python train.py --attn_scale=0.177 --init_std_down=0.00534 --doc_mask=true
Each number is 50 + 12 x the weight over its row's rms, rounded and kept within 0 to 99. Layers, rows and columns count from 0. The size before them is the row's rms in percent of the matrix's.

# up: layer 2 MLP up, 1792x448, rms 0.113, rows 411-431, columns 112-223
# down: layer 2 MLP down (transposed), 1792x448, rms 0.0993, rows 411-431, columns 112-223
# gate: layer 2 MLP gate, 1792x448, rms 0.107, rows 412-431, columns 112-223
up411 100:50 51 68 63 44 44 57 42 40 34 55 48 56 59 59 40 58 41 37 53 44 47 55 55 53 43 43 42 38 47 40 42 33 34 50 63 39 51 59 49 61 43 62 56 43 48 63 36 33 54 69 51 81 45 69 62 60 58 57 34 62 36 51 59 49 54 58 71 24 50 72 39 56 36 42 37 54 58 39 76 63 57 39 44 60 27 52 47 56 50 36 48 67 54 30 49 42 65 48 57 41 54 49 37 53 48 52 51 59 59 54 30
down411 098:66 68 26 41 70 65 46 45 46 60 48 38 46 53 45 70 40 44 61 52 66 57 40 51 64 41 58 39 38 74 77 49 60 66 38 40 63 67 60 50 33 49 60 29 53 58 30 67 45 58 45 42 25 66 16 36 44 41 51 80 34 54 59 60 56 60 45 19 67 31 45 55 53 69 52 55 50 37 56 24 23 51 76 45 19 56 55 39 29 56 63 43 20 36 74 51 62 34 42 54 65 40 55 61 50 41 43 58 37 47 52 55
gate412 100:49 60 78 60 72 11 57 62 44 53 69 65 40 45 45 51 39 61 45 57 57 44 47 55 55 55 55 69 43 49 60 48 26 54 58 47 22 33 37 54 60 32 46 48 45 38 51 22 33 33 54 64 43 33 75 27 68 56 39 40 64 44 57 53 52 27 50 61 54 60 29 60 46 61 56 54 75 49 53 35 49 52 46 43 54 50 49 36 42 51 44 68 50 35 41 45 73 33 52 48 42 48 70 51 71 46 38 32 58 44 37 33
up412 099:61 41 54 49 51 45 24 51 48 57 46 50 29 48 57 45 33 42 55 52 35 47 68 41 24 43 37 34 51 69 47 79 39 46 54 58 39 35 45 33 32 52 40 47 41 54 48 57 44 63 56 29 58 51 49 66 31 41 41 57 41 51 40 58 30 53 53 49 48 64 59 50 38 51 54 49 42 49 25 71 62 55 50 49 60 15 66 73 34 53 54 39 37 64 50 28 44 67 61 48 71 40 26 40 25 30 48 52 62 51 52 43
down412 102:33 37 46 49 46 69 67 61 43 51 31 43 66 53 43 51 59 51 49 56 50 50 55 70 86 44 55 45 54 41 40 24 49 53 19 40 64 46 34 74 63 54 58 62 70 38 62 33 49 37 49 58 42 43 42 33 60 55 64 40 32 58 52 50 99 31 39 60 62 53 63 45 31 69 52 52 30 54 78 42 60 72 73 61 47 91 69 38 57 39 37 68 56 35 41 61 46 46 37 42 40 44 53 18 59 70 48 54 37 55 40 58
gate413 097:44 62 49 42 51 49 50 40 52 54 38 40 40 56 49 55 55 30 26 57 51 50 57 74 63 48 66 35 59 37 38 59 53 64 46 26 55 52 48 23 57 68 58 48 62 63 41 61 48 44 47 53 45 47 41 40 64 53 55 46 46 44 55 44 37 54 40 47 52 56 48 64 30 42 63 57 42 36 44 65 54 49 73 44 63 58 38 39 45 51 55 32 46 68 43 52 44 46 53 49 39 38 38 47 55 48 66 46 55 38 50 48
up413 097:64 54 30 55 41 49 43 69 40 44 57 44 53 26 42 46 48 74 58 34 62 49 45 41 32 52 40 66 38 58 63 33 54 47 55 47 48 57 41 67 59 39 38 56 32 45 52 32 50 48 40 54 58 55 33 54 45 50 52 29 54 39 56 40 63 48 66 40 46 52 51 52 55 31 32 43 48 63 13 37 18 50 38 66 45 36 36 77 46 35 33 58 42 44 46 43 43 40 41 26 44 75 63 59 48 44 40 34 25 42 36 55
down413 090:32 48 53 56 55 53 45 57 51 44 47 55 51 54 52 48 43 39 28 71 34 51 69 53 53 46 46 36 62 31 58 72 46 37 52 58 45 45 63 41 41 59 58 48 61 51 35 64 58 60 70 47 44 46 52 45 46 39 51 52 52 58 59 51 61 62 40 76 54 59 59 62 22 51 57 51 53 35 60 49 57 48 60 26 55 56 72 49 56 60 47 33 73 71 40 72 51 54 47 73 58 36 29 24 36 62 45 60 84 59 37 56
gate414 100:50 62 71 41 73 48 64 42 29 52 50 39 51 54 52 56 45 63 54 61 56 55 54 48 50 48 42 51 59 40 47 45 59 70 58 50 20 39 63 50 52 55 41 54 50 77 68 50 53 65 49 56 48 71 53 67 43 52 45 84 64 65 54 77 24 30 34 55 41 45 22 68 54 63 54 31 53 53 55 44 55 41 57 58 52 65 37 35 48 60 44 61 38 60 37 69 48 46 54 16 51 52 41 61 57 66 30 46 59 44 34 62
up414 096:46 76 24 69 55 54 52 56 66 45 51 56 41 47 48 51 47 57 10 62 60 46 56 47 41 53 50 49 49 45 51 25 42 45 56 66 59 78 44 33 50 66 68 61 61 45 33 44 44 45 45 58 39 39 64 32 54 59 53 43 36 37 47 52 29 56 62 36 44 81 55 43 89 50 55 67 49 46 56 46 32 53 42 58 43 68 45 40 68 51 27 50 52 48 69 75 59 38 61 81 47 53 48 50 55 49 38 41 44 48 49 56
down414 097:56 33 47 27 65 68 30 58 47 51 60 61 55 61 53 70 49 43 63 56 36 52 50 45 71 50 47 53 52 57 54 48 57 55 49 38 66 47 44 48 44 40 45 48 64 81 61 69 68 43 59 39 49 58 35 48 44 38 55 43 61 57 39 54 65 61 56 45 56 48 46 57 27 16 35 42 69 56 51 40 55 55 40 41 40 39 65 57 45 46 60 69 35 49 58 51 45 56 22 33 71 54 51 45 33 42 48 67 48 46 69 35
gate415 099:57 29 48 38 53 57 59 43 52 44 49 56 55 46 66 47 37 72 87 34 42 34 66 41 63 51 77 30 45 39 54 69 50 54 40 54 52 57 70 29 40 44 50 50 43 38 64 54 62 36 34 51 55 66 47 58 61 50 39 65 43 40 63 39 64 44 44 36 57 51 41 36 43 47 45 29 37 69 37 47 65 53 55 63 36 73 56 51 30 51 54 49 39 47 37 61 50 37 44 56 51 42 57 50 29 30 53 56 42 63 48 55
up415 104:69 49 65 48 51 55 31 38 60 57 53 53 33 41 49 64 59 47 50 42 65 62 30 39 42 69 28 62 41 47 36 46 34 36 55 58 42 38 37 54 26 53 31 44 38 69 53 55 48 33 54 36 30 35 69 46 33 58 54 60 44 51 60 45 42 61 76 46 45 59 17 74 45 56 65 63 62 35 58 34 37 59 55 52 55 42 44 43 64 54 63 74 46 65 47 42 71 53 59 59 45 61 31 48 63 40 64 37 57 47 42 30
down415 101:50 49 43 69 45 48 73 33 65 42 47 48 67 35 77 45 52 44 50 43 29 37 73 49 47 23 73 39 49 57 43 43 62 45 46 38 42 36 70 46 67 40 48 51 56 55 44 46 51 46 52 43 73 63 41 55 53 37 59 45 56 62 36 72 54 42 42 59 42 55 66 47 49 47 61 46 53 68 54 38 50 42 50 63 29 51 58 45 46 63 55 60 31 34 39 74 52 74 47 50 49 49 55 53 34 48 32 51 41 53 60 56
gate416 103:36 59 42 59 53 45 50 57 51 78 62 51 55 28 62 33 58 55 30 57 53 64 32 40 45 68 62 56 47 50 56 64 84 57 30 43 54 33 32 39 27 51 48 30 49 45 30 50 59 52 37 50 68 63 60 64 37 57 53 59 51 75 30 35 39 52 53 65 33 54 49 48 65 58 48 44 65 68 31 68 39 29 51 58 76 45 24 60 48 42 64 57 52 61 44 56 50 58 65 46 58 57 38 38 67 52 62 46 50 59 55 28
up416 103:39 42 50 53 50 60 49 42 46 31 30 35 44 77 48 54 51 40 76 49 53 44 65 56 54 32 45 41 55 49 47 39 33 35 73 50 39 69 72 56 74 55 49 61 48 47 78 49 43 44 61 58 35 38 48 44 68 50 60 53 50 42 46 57 62 40 44 38 66 42 42 45 44 44 46 53 21 40 68 31 68 72 53 44 37 54 77 52 43 65 52 56 58 38 34 44 48 47 26 59 38 32 73 50 32 48 32 49 56 40 47 67
down416 090:59 58 50 57 41 53 57 60 47 64 74 61 52 21 61 37 64 58 24 75 51 52 46 36 51 58 71 54 49 62 55 72 48 47 35 56 43 44 51 44 45 53 34 38 41 45 46 44 48 54 37 52 77 55 70 42 36 49 42 51 59 50 25 41 31 60 56 58 47 69 52 55 62 70 52 25 74 38 28 60 46 29 52 54 82 50 20 53 46 44 62 61 53 60 27 81 47 68 44 65 52 67 36 43 69 51 57 46 42 53 51 39
gate417 096:57 37 38 56 58 38 54 51 52 56 62 52 46 46 51 36 55 61 59 54 40 68 84 54 48 22 64 35 52 22 69 45 38 61 50 35 40 47 16 40 80 44 53 55 48 43 42 33 49 65 57 58 44 41 56 35 53 49 50 48 50 39 64 34 34 51 74 49 36 46 40 47 49 62 34 44 42 58 37 24 60 67 46 51 40 49 47 36 55 52 36 53 68 49 51 40 42 67 50 47 56 65 80 53 48 38 58 76 64 34 61 37
up417 100:43 33 43 47 55 25 37 60 45 60 32 46 54 49 53 54 61 50 51 54 42 56 33 56 41 53 61 53 53 33 43 53 63 47 50 42 54 38 56 45 40 57 54 43 47 44 62 47 48 47 65 48 47 58 47 42 34 53 42 49 56 55 56 53 41 28 72 28 59 46 37 77 44 27 65 43 40 80 67 35 39 47 48 64 76 62 39 45 32 42 64 39 53 52 51 60 49 49 75 58 51 62 46 67 38 42 66 43 55 43 42 45
down417 100:52 45 77 55 44 59 79 43 58 50 61 31 43 60 42 48 66 44 47 58 55 44 68 64 52 53 49 38 45 59 74 44 37 55 45 53 41 61 34 81 58 47 64 67 58 46 57 50 35 48 43 51 68 57 59 58 62 44 70 36 40 37 50 46 40 55 37 62 35 50 65 36 65 60 33 60 60 28 55 55 53 61 53 38 39 38 47 47 65 46 34 61 51 36 44 43 57 44 29 46 62 30 59 30 57 56 27 50 49 57 55 51
gate418 097:57 56 43 56 62 66 69 50 52 67 33 34 56 39 42 42 52 40 44 40 53 58 72 47 33 52 35 44 48 37 59 52 57 49 62 18 43 70 41 51 54 57 60 55 53 36 41 53 29 68 62 53 53 38 18 60 54 31 54 41 40 42 15 47 53 59 49 52 50 55 50 48 31 56 47 80 57 41 61 63 40 36 38 53 71 58 36 57 37 55 47 41 46 66 46 50 61 66 46 36 33 38 55 39 62 64 41 59 67 59 38 49
up418 101:28 44 48 40 48 58 45 23 51 59 60 64 63 77 44 65 52 37 78 44 46 30 48 24 53 74 36 39 54 44 53 56 43 77 37 53 39 45 40 50 64 63 54 45 76 55 61 60 57 40 66 38 47 79 47 47 25 35 40 66 58 59 66 70 62 38 48 68 41 51 64 67 55 56 52 44 41 36 67 61 34 51 50 55 46 59 54 52 75 53 38 53 31 69 38 58 38 60 54 28 33 46 64 46 48 41 58 65 41 62 51 56
down418 098:37 33 46 46 56 30 60 62 43 68 27 39 44 18 36 53 80 44 43 57 32 62 36 75 39 29 37 72 41 50 44 41 72 26 54 56 57 55 70 42 51 40 39 56 51 51 42 64 45 41 40 63 45 33 48 56 50 42 49 28 60 44 33 41 32 55 56 54 61 52 69 44 53 47 34 49 26 62 41 33 51 50 79 43 29 58 48 51 51 33 56 55 54 35 66 43 56 57 41 36 74 56 43 40 55 58 46 38 61 44 51 45
gate419 102:53 49 52 50 47 48 63 44 67 37 64 91 39 36 31 26 53 63 52 39 36 42 42 54 45 53 55 42 66 49 50 43 40 61 57 41 46 47 58 42 57 54 40 62 54 59 48 50 54 35 50 48 42 57 47 39 42 51 49 71 41 60 44 22 53 67 43 43 68 38 52 60 36 59 57 45 40 57 52 52 57 38 49 45 52 61 50 55 62 42 55 55 74 54 48 59 42 40 43 46 48 48 61 51 34 46 60 54 33 51 51 61
up419 102:24 49 28 63 43 38 46 38 52 49 43 55 64 40 34 37 42 58 39 53 33 38 69 58 50 30 63 57 51 51 53 63 48 66 39 63 26 35 54 34 80 47 43 41 49 34 65 38 50 38 57 65 57 49 62 36 51 29 50 47 44 43 43 62 39 61 53 41 35 65 75 48 44 65 41 71 48 47 36 35 59 39 52 39 56 43 47 56 57 65 48 35 55 63 65 53 63 51 49 69 42 34 61 32 72 50 64 48 61 60 44 54
down419 095:52 53 62 37 54 64 41 51 51 43 49 53 51 56 34 54 72 54 52 32 48 45 42 74 64 56 41 32 54 57 66 59 47 45 31 43 58 64 37 51 42 78 60 51 31 51 68 63 61 35 56 30 37 60 32 26 56 41 46 58 54 45 63 47 56 41 65 53 55 50 48 53 49 67 70 47 56 39 63 62 52 39 66 55 34 55 53 40 53 53 56 58 52 34 47 68 28 43 46 47 43 54 56 70 32 30 53 41 35 42 61 53
gate420 100:46 47 67 46 45 30 62 63 33 42 43 50 61 48 53 52 51 45 43 59 47 67 58 57 70 48 51 54 50 55 49 63 51 65 48 53 50 27 36 47 68 39 52 52 57 55 40 51 43 48 61 56 44 64 57 27 59 36 45 62 47 41 62 31 51 76 50 64 49 47 59 70 69 49 28 53 73 50 52 47 50 70 36 44 42 48 44 49 48 40 67 58 51 37 55 50 35 52 15 72 47 34 36 53 59 68 60 32 54 36 57 41
up420 105:47 42 58 36 45 15 56 55 46 37 31 49 52 42 48 79 68 29 44 46 62 41 59 63 51 48 31 52 55 33 41 33 35 56 80 53 59 13 72 44 53 59 38 37 63 71 35 46 62 53 38 44 58 43 84 35 29 66 62 34 60 63 71 50 34 47 62 40 65 40 52 54 65 43 29 42 47 60 50 49 55 35 60 36 69 37 52 53 44 31 53 53 46 23 50 37 48 30 54 69 49 55 36 33 48 49 35 75 57 34 54 26
down420 109:59 48 39 43 43 51 35 49 51 40 59 56 48 70 61 24 40 37 72 41 26 55 55 27 66 44 61 42 33 74 61 67 47 76 33 57 48 43 49 52 47 56 55 39 38 64 60 51 56 74 68 65 40 54 43 76 40 61 40 64 45 56 67 53 65 73 41 66 67 62 46 47 47 32 59 54 56 40 55 54 36 75 45 79 40 49 60 41 42 65 68 54 32 47 46 54 39 71 57 48 61 44 42 51 42 45 60 48 48 65 53 61
gate421 101:54 46 53 46 44 57 24 44 53 61 43 11 48 40 62 36 22 61 59 38 70 43 44 43 55 85 37 51 34 22 40 48 52 52 54 52 43 44 47 61 49 39 55 28 39 38 49 53 45 43 42 42 65 64 41 47 21 37 72 65 38 50 60 58 57 68 33 33 25 49 43 50 34 35 44 40 66 46 69 66 49 51 58 57 52 42 46 51 50 72 51 69 54 65 52 65 76 47 62 30 45 65 40 36 58 50 58 48 54 51 60 67
up421 097:29 52 45 32 48 48 46 49 43 60 48 41 50 67 62 59 42 54 67 44 31 42 62 41 49 65 56 60 37 33 53 60 41 48 52 47 62 37 41 36 44 41 44 63 31 26 70 54 77 52 54 37 35 59 57 56 57 74 42 44 33 46 59 60 57 68 49 36 47 45 56 18 30 63 53 63 27 55 72 70 37 65 62 53 31 61 59 48 41 74 45 53 44 62 26 63 45 60 49 26 53 46 53 58 62 61 35 48 48 37 49 49
down421 105:46 73 47 37 55 59 41 51 76 53 64 66 43 45 46 39 64 41 36 49 65 64 35 54 33 29 35 68 51 61 39 44 42 39 74 63 47 34 68 57 41 56 66 40 50 51 42 61 25 36 45 77 46 54 43 60 27 57 43 57 45 56 49 26 40 48 65 56 63 56 48 70 57 30 74 50 65 41 53 23 52 46 57 44 73 48 50 49 61 47 58 52 37 48 61 71 55 47 36 60 43 43 51 31 54 39 49 65 51 62 62 72
gate422 098:50 56 49 46 36 37 38 30 47 43 47 67 65 60 46 61 79 52 34 44 54 31 37 49 56 60 45 61 26 54 51 53 52 44 43 30 49 67 41 56 61 65 36 74 44 63 77 47 50 38 66 48 48 52 54 43 49 59 61 48 58 30 28 53 46 47 44 62 39 50 67 43 51 46 46 63 56 53 40 44 35 37 63 76 54 59 64 41 57 29 49 50 54 27 51 44 52 59 30 73 59 41 59 72 56 34 48 59 35 45 48 45
up422 092:63 63 58 49 57 27 25 32 50 46 48 50 43 51 57 29 23 57 61 66 57 45 53 75 60 52 42 36 67 65 41 61 62 60 54 72 43 42 49 45 55 45 30 23 44 52 22 51 39 61 26 54 44 61 42 50 50 48 41 61 32 65 51 59 51 49 23 55 68 36 36 45 68 43 39 39 25 47 41 66 66 39 52 13 46 40 19 71 50 49 53 37 27 44 55 42 37 62 37 56 48 64 41 55 68 64 60 56 51 50 69 41
down422 091:50 50 30 60 43 37 67 49 40 19 69 56 67 34 47 74 65 41 42 53 48 42 54 36 48 44 42 70 46 38 52 21 45 52 46 42 58 59 48 66 33 58 61 79 40 66 78 39 59 38 77 42 49 37 42 41 52 50 51 56 48 37 35 40 61 46 66 63 39 47 85 41 40 52 55 62 58 57 57 74 37 55 41 48 61 54 67 43 43 42 44 51 66 36 38 57 52 52 57 55 52 30 75 51 58 38 42 58 41 46 46 52
gate423 100:45 42 52 37 40 47 54 47 63 48 60 26 57 52 44 24 58 54 28 45 37 68 49 71 25 63 47 55 50 35 68 55 30 67 51 45 52 41 33 49 59 65 50 47 65 72 67 39 46 66 57 57 63 54 89 54 61 56 46 52 46 65 65 60 53 50 29 50 59 62 62 61 54 57 37 48 34 60 53 54 47 65 46 44 44 65 63 40 49 37 68 53 32 45 53 48 50 60 40 69 48 53 51 61 47 31 55 49 44 51 40 45
up423 106:29 43 36 51 50 69 59 68 51 62 43 60 51 62 54 70 60 25 43 36 61 45 41 52 59 24 39 67 46 73 40 28 43 64 58 76 50 30 56 64 41 51 59 73 49 44 52 76 47 48 66 56 51 62 67 67 41 56 54 54 60 43 44 34 42 35 77 70 58 49 53 60 56 58 53 60 64 45 44 48 61 34 61 45 59 38 25 50 37 42 45 60 67 46 43 51 51 49 48 61 73 33 61 51 61 52 68 51 54 53 59 79
down423 104:55 63 61 31 44 49 43 45 55 36 60 47 62 39 51 30 49 70 57 33 50 54 32 43 50 43 56 28 62 19 70 67 63 35 45 38 40 57 38 31 52 58 56 35 74 36 38 46 61 49 23 47 47 46 37 37 53 43 44 45 42 57 43 47 45 66 07 38 39 45 51 61 68 30 44 49 46 66 47 41 50 58 28 44 39 42 45 51 60 51 57 46 65 48 57 45 55 61 50 51 51 49 56 33 37 40 55 53 40 45 56 21
gate424 101:47 16 62 59 42 44 48 57 40 49 63 43 31 66 51 53 36 64 60 55 36 49 35 68 59 48 38 55 52 46 51 58 32 42 61 44 34 51 55 61 39 43 21 40 36 56 54 20 61 48 20 43 20 47 68 63 39 36 57 66 45 40 36 44 47 47 49 23 54 24 37 50 59 45 53 45 51 63 63 61 46 52 57 51 59 30 57 39 68 40 55 63 56 69 49 54 52 47 61 52 45 55 44 45 43 38 43 42 41 28 46 52
up424 092:54 50 42 49 45 56 39 53 62 51 49 49 64 59 60 42 61 47 59 49 72 36 40 60 58 54 47 50 57 46 19 25 49 48 38 40 47 55 45 57 58 55 64 63 56 63 64 78 52 48 72 35 39 42 56 46 74 72 65 66 55 35 68 53 43 70 36 48 43 42 40 75 41 41 25 53 49 44 46 45 49 54 55 30 44 59 42 47 18 49 31 64 75 45 70 52 55 39 31 45 37 49 62 55 65 69 60 66 68 58 60 45
down424 094:33 27 60 59 49 53 76 59 43 47 51 45 40 60 42 43 41 39 45 58 40 63 44 45 40 62 59 51 29 36 49 49 42 47 55 53 42 43 40 51 44 64 48 30 59 44 47 34 36 55 20 49 45 54 54 59 44 45 46 51 35 34 39 51 42 44 83 51 45 55 56 43 53 47 80 37 46 65 48 61 50 63 46 60 59 42 48 31 73 58 71 55 29 54 35 65 42 57 60 48 54 58 31 45 43 29 59 39 50 32 50 62
gate425 099:61 55 63 34 46 62 60 64 57 47 67 73 36 35 60 51 48 58 59 59 42 39 60 50 14 55 48 37 25 65 30 60 26 43 60 39 50 47 63 52 53 41 55 44 50 51 68 52 44 47 64 33 35 52 63 62 48 64 62 52 43 59 62 40 45 36 52 55 50 52 18 29 59 55 54 62 66 43 48 40 57 60 52 62 47 53 64 61 56 62 48 53 55 52 63 51 78 52 40 53 47 38 27 51 36 73 57 38 60 49 57 34
up425 097:60 65 45 50 48 40 77 51 52 49 41 50 48 53 50 49 30 72 42 65 47 54 48 59 60 39 61 42 48 28 48 53 47 75 58 58 73 59 47 52 42 45 73 44 51 53 34 47 36 56 62 61 53 54 46 56 55 61 48 61 52 45 36 47 55 62 62 51 59 47 51 31 48 53 52 36 48 58 54 51 45 42 43 41 25 46 43 46 67 48 72 30 66 33 25 33 52 32 61 50 60 44 35 41 34 44 30 47 51 24 75 53
down425 099:53 50 49 72 63 65 36 60 59 44 42 48 53 35 70 38 60 42 48 37 52 62 42 49 64 57 35 65 60 65 59 67 46 40 55 42 31 58 69 43 57 59 42 32 58 40 72 70 70 47 24 33 43 46 60 46 61 61 47 39 55 48 56 47 65 53 45 39 58 67 42 47 52 50 65 61 52 53 40 56 52 43 48 49 72 44 87 40 36 49 49 68 51 67 64 59 42 53 56 46 43 38 57 45 64 57 55 61 44 68 44 73
gate426 107:52 51 52 14 48 34 32 41 63 39 69 62 48 53 38 62 42 50 59 45 73 49 61 59 54 52 58 53 33 45 44 35 57 72 32 36 56 45 68 43 56 75 41 58 51 43 57 46 51 67 46 40 34 43 55 32 35 56 50 42 52 32 57 57 61 45 59 15 64 47 50 82 56 36 57 30 53 80 41 57 48 60 53 53 61 38 53 45 41 57 59 47 37 44 30 45 51 55 39 37 41 22 46 45 58 46 47 37 59 54 55 54
up426 112:28 64 42 06 63 39 38 45 58 66 56 54 48 43 52 50 51 37 44 61 36 33 55 52 61 81 45 50 24 54 56 41 67 46 51 38 50 55 55 39 58 43 35 31 63 68 43 49 70 78 48 49 49 48 55 28 56 40 51 51 58 43 55 42 59 44 66 51 51 54 55 52 57 46 54 58 67 64 51 44 63 36 67 37 65 59 41 41 73 30 40 52 76 40 45 50 49 59 49 70 66 13 77 54 61 54 61 44 65 50 52 53
down426 109:62 58 59 56 68 50 67 41 35 44 46 45 65 48 56 54 25 47 45 53 48 47 70 59 48 45 39 36 80 45 44 41 44 48 69 55 52 57 72 48 22 67 61 62 54 34 66 51 47 58 39 53 43 49 28 58 45 61 43 57 46 49 47 42 46 51 56 54 44 30 46 38 44 35 35 49 52 36 31 61 49 44 55 30 60 50 45 40 31 70 52 56 34 55 42 40 36 60 50 43 43 61 36 46 50 59 44 30 33 44 42 59
gate427 101:66 54 39 51 46 49 60 55 54 36 60 60 51 54 53 43 53 55 69 49 37 41 42 63 54 41 66 48 63 51 51 43 39 57 18 37 40 49 23 55 60 46 50 55 62 66 79 41 44 53 57 49 45 46 50 64 45 61 57 59 48 67 58 45 50 44 84 60 43 61 54 66 56 74 38 82 52 63 33 43 52 44 52 64 25 52 59 60 55 39 44 48 58 50 72 53 43 62 55 46 49 68 28 52 52 39 69 63 30 64 34 63
up427 103:39 63 67 48 52 62 49 50 52 31 57 52 64 46 57 59 50 54 83 33 48 62 44 39 38 49 71 42 52 48 40 54 47 66 41 40 48 46 58 51 54 55 55 31 41 52 52 55 43 73 34 54 72 71 56 51 49 36 52 56 49 44 60 40 35 46 53 41 42 75 47 60 33 61 48 41 34 75 65 47 69 37 60 59 60 50 35 45 30 57 51 59 68 42 54 55 60 46 49 52 63 50 27 38 70 56 10 55 55 46 47 57
down427 102:57 48 50 57 59 47 59 45 31 62 41 49 34 43 39 26 49 45 35 59 43 57 50 69 81 61 43 56 47 58 37 13 47 44 49 34 43 56 43 58 54 37 45 43 64 68 63 49 22 58 49 30 34 31 33 55 35 80 61 62 70 53 54 53 62 42 61 49 48 21 45 59 54 30 40 52 44 48 45 34 32 50 41 64 45 40 43 57 74 41 48 48 54 56 47 35 34 37 47 60 50 65 49 64 40 46 80 38 56 68 43 56
gate428 096:36 54 36 75 39 43 56 53 56 79 57 64 52 48 31 48 44 42 40 29 56 65 48 51 64 63 29 41 77 50 33 73 48 73 58 45 56 69 51 57 53 51 50 42 53 52 53 39 71 54 39 57 43 64 68 85 45 59 47 61 64 51 59 42 59 50 46 57 58 44 59 28 69 63 72 47 53 87 37 43 68 64 41 39 33 38 69 55 41 35 54 63 48 52 35 42 34 39 35 69 44 41 62 53 38 51 50 32 42 29 36 43
up428 098:34 53 56 62 54 66 36 55 49 49 47 55 43 59 60 36 62 49 70 52 46 30 42 53 39 72 59 57 53 40 43 40 82 59 48 49 67 31 47 38 48 53 34 48 58 36 36 36 44 38 57 43 64 63 55 56 47 41 44 25 51 57 45 59 60 65 63 38 45 51 68 55 32 45 46 45 73 58 57 39 61 49 62 56 37 45 37 52 25 66 40 66 49 35 31 45 47 49 47 52 57 65 49 45 54 44 69 32 60 50 55 49
down428 098:62 47 26 60 35 58 62 50 42 45 58 37 53 29 47 50 49 45 47 23 47 73 34 75 52 45 47 59 65 64 42 62 24 52 50 58 45 49 46 84 45 66 63 51 46 62 54 51 75 44 37 44 58 47 48 38 34 40 50 69 38 30 61 59 50 35 38 59 76 41 58 40 67 54 39 57 53 56 41 59 46 64 46 53 44 55 49 61 76 43 41 37 59 55 88 56 37 47 52 72 58 62 59 38 46 37 45 49 42 53 45 52
gate429 101:48 60 77 45 30 75 42 43 58 56 56 65 60 43 51 67 52 39 24 39 61 39 30 34 57 62 49 37 49 61 51 42 39 52 36 34 44 69 48 37 60 60 44 44 43 58 40 49 65 58 66 54 49 45 61 62 64 60 48 51 58 62 14 54 67 43 22 52 43 60 51 30 47 82 44 47 63 46 52 43 48 57 56 50 65 56 33 38 41 51 69 54 39 48 48 64 43 55 35 46 42 39 54 45 49 69 47 51 66 55 46 29
up429 098:55 52 53 38 54 29 64 37 57 54 41 70 43 41 41 40 50 55 59 38 57 54 30 37 61 44 46 28 69 58 33 65 63 35 48 30 46 50 63 47 33 39 16 47 36 47 49 44 48 62 39 40 33 38 37 47 61 68 39 39 39 68 52 68 55 43 67 68 45 52 49 53 52 49 41 50 52 68 12 55 58 66 64 32 62 41 65 52 19 47 60 64 29 41 45 52 64 49 49 40 49 44 54 54 60 50 36 59 53 61 44 57
down429 095:55 75 47 69 40 75 47 53 51 65 50 42 59 54 40 69 34 48 33 41 53 39 55 36 50 71 55 53 40 52 44 52 40 34 70 44 60 74 41 47 40 54 61 52 46 58 45 67 60 51 65 67 67 55 62 50 49 51 58 63 55 40 27 47 46 47 36 51 55 53 24 43 44 45 46 54 53 43 68 45 53 42 60 50 47 53 48 34 68 57 52 54 47 45 49 43 32 43 46 56 64 33 78 41 59 48 64 47 36 54 56 51
gate430 104:36 49 41 47 61 48 59 54 54 57 55 38 53 40 69 34 49 51 62 64 34 63 50 58 52 54 49 39 74 52 47 65 61 57 31 60 45 36 39 42 43 90 67 47 38 50 48 44 53 62 62 57 48 56 53 44 80 53 59 52 41 51 56 14 61 56 38 38 50 84 22 72 50 53 55 43 58 12 71 59 37 64 52 45 62 55 47 55 56 53 58 27 59 51 54 31 33 71 57 35 48 58 39 47 64 57 57 48 52 33 31 41
up430 110:51 72 60 58 53 84 57 32 51 36 56 61 37 41 44 52 60 54 27 73 57 50 54 45 28 55 37 62 47 70 40 51 47 66 49 48 75 61 52 35 21 40 45 66 67 37 67 52 27 48 53 60 57 45 48 59 53 40 37 62 36 72 47 67 59 48 34 68 51 42 46 32 47 53 53 56 65 47 52 52 47 56 48 45 45 44 38 44 65 38 38 66 50 49 60 54 64 46 40 52 66 58 44 70 46 54 35 38 36 52 53 51
down430 101:60 39 42 37 59 44 38 66 41 44 48 64 58 66 39 63 38 39 61 63 48 44 41 60 52 55 62 40 48 54 54 66 37 53 50 54 49 37 45 54 57 68 57 25 53 61 52 39 39 48 36 39 66 65 40 37 51 63 59 78 68 44 53 55 59 40 63 67 51 71 67 55 34 44 55 44 52 47 65 44 47 58 22 51 46 66 43 61 56 61 52 66 42 54 41 58 33 60 60 51 45 67 52 09 46 47 55 39 46 57 53 41
gate431 094:57 71 55 69 48 58 55 74 63 59 45 67 53 58 56 43 47 60 34 36 18 54 59 49 71 50 52 43 51 40 41 50 43 33 50 60 36 47 50 51 43 47 51 44 40 41 58 49 59 26 56 60 50 65 39 57 48 38 36 35 62 53 81 46 50 40 51 28 50 55 36 45 47 51 70 43 60 66 69 66 75 50 58 54 77 50 67 51 50 43 50 46 48 42 53 59 55 54 56 42 64 34 37 44 45 30 46 42 51 41 65 52
up431 099:35 59 55 44 53 54 38 63 46 50 52 72 37 76 56 55 68 43 43 54 64 53 53 46 45 69 46 31 67 59 63 58 45 42 52 53 49 50 40 46 46 58 74 44 57 69 62 60 62 33 24 62 50 24 49 57 70 56 58 50 41 44 39 46 56 53 45 51 59 58 29 53 54 41 58 56 60 49 40 51 53 54 44 46 56 25 53 34 61 44 46 44 49 56 41 48 49 42 56 42 67 59 54 45 60 42 58 61 42 37 53 38
down431 094:62 45 37 40 24 37 58 40 55 58 45 34 51 38 51 39 44 70 53 58 34 64 52 60 53 11 57 64 34 51 50 43 54 78 41 41 48 59 76 26 50 42 30 50 57 34 43 46 53 75 51 51 51 72 45 53 47 56 26 38 48 54 41 40 28 40 50 58 41 43 59 48 44 54 37 48 50 60 67 29 42 55 49 39 49 65 47 57 41 33 52 74 51 48 66 48 44 70 51 58 37 38 51 60 47 64 40 50 37 54 65 61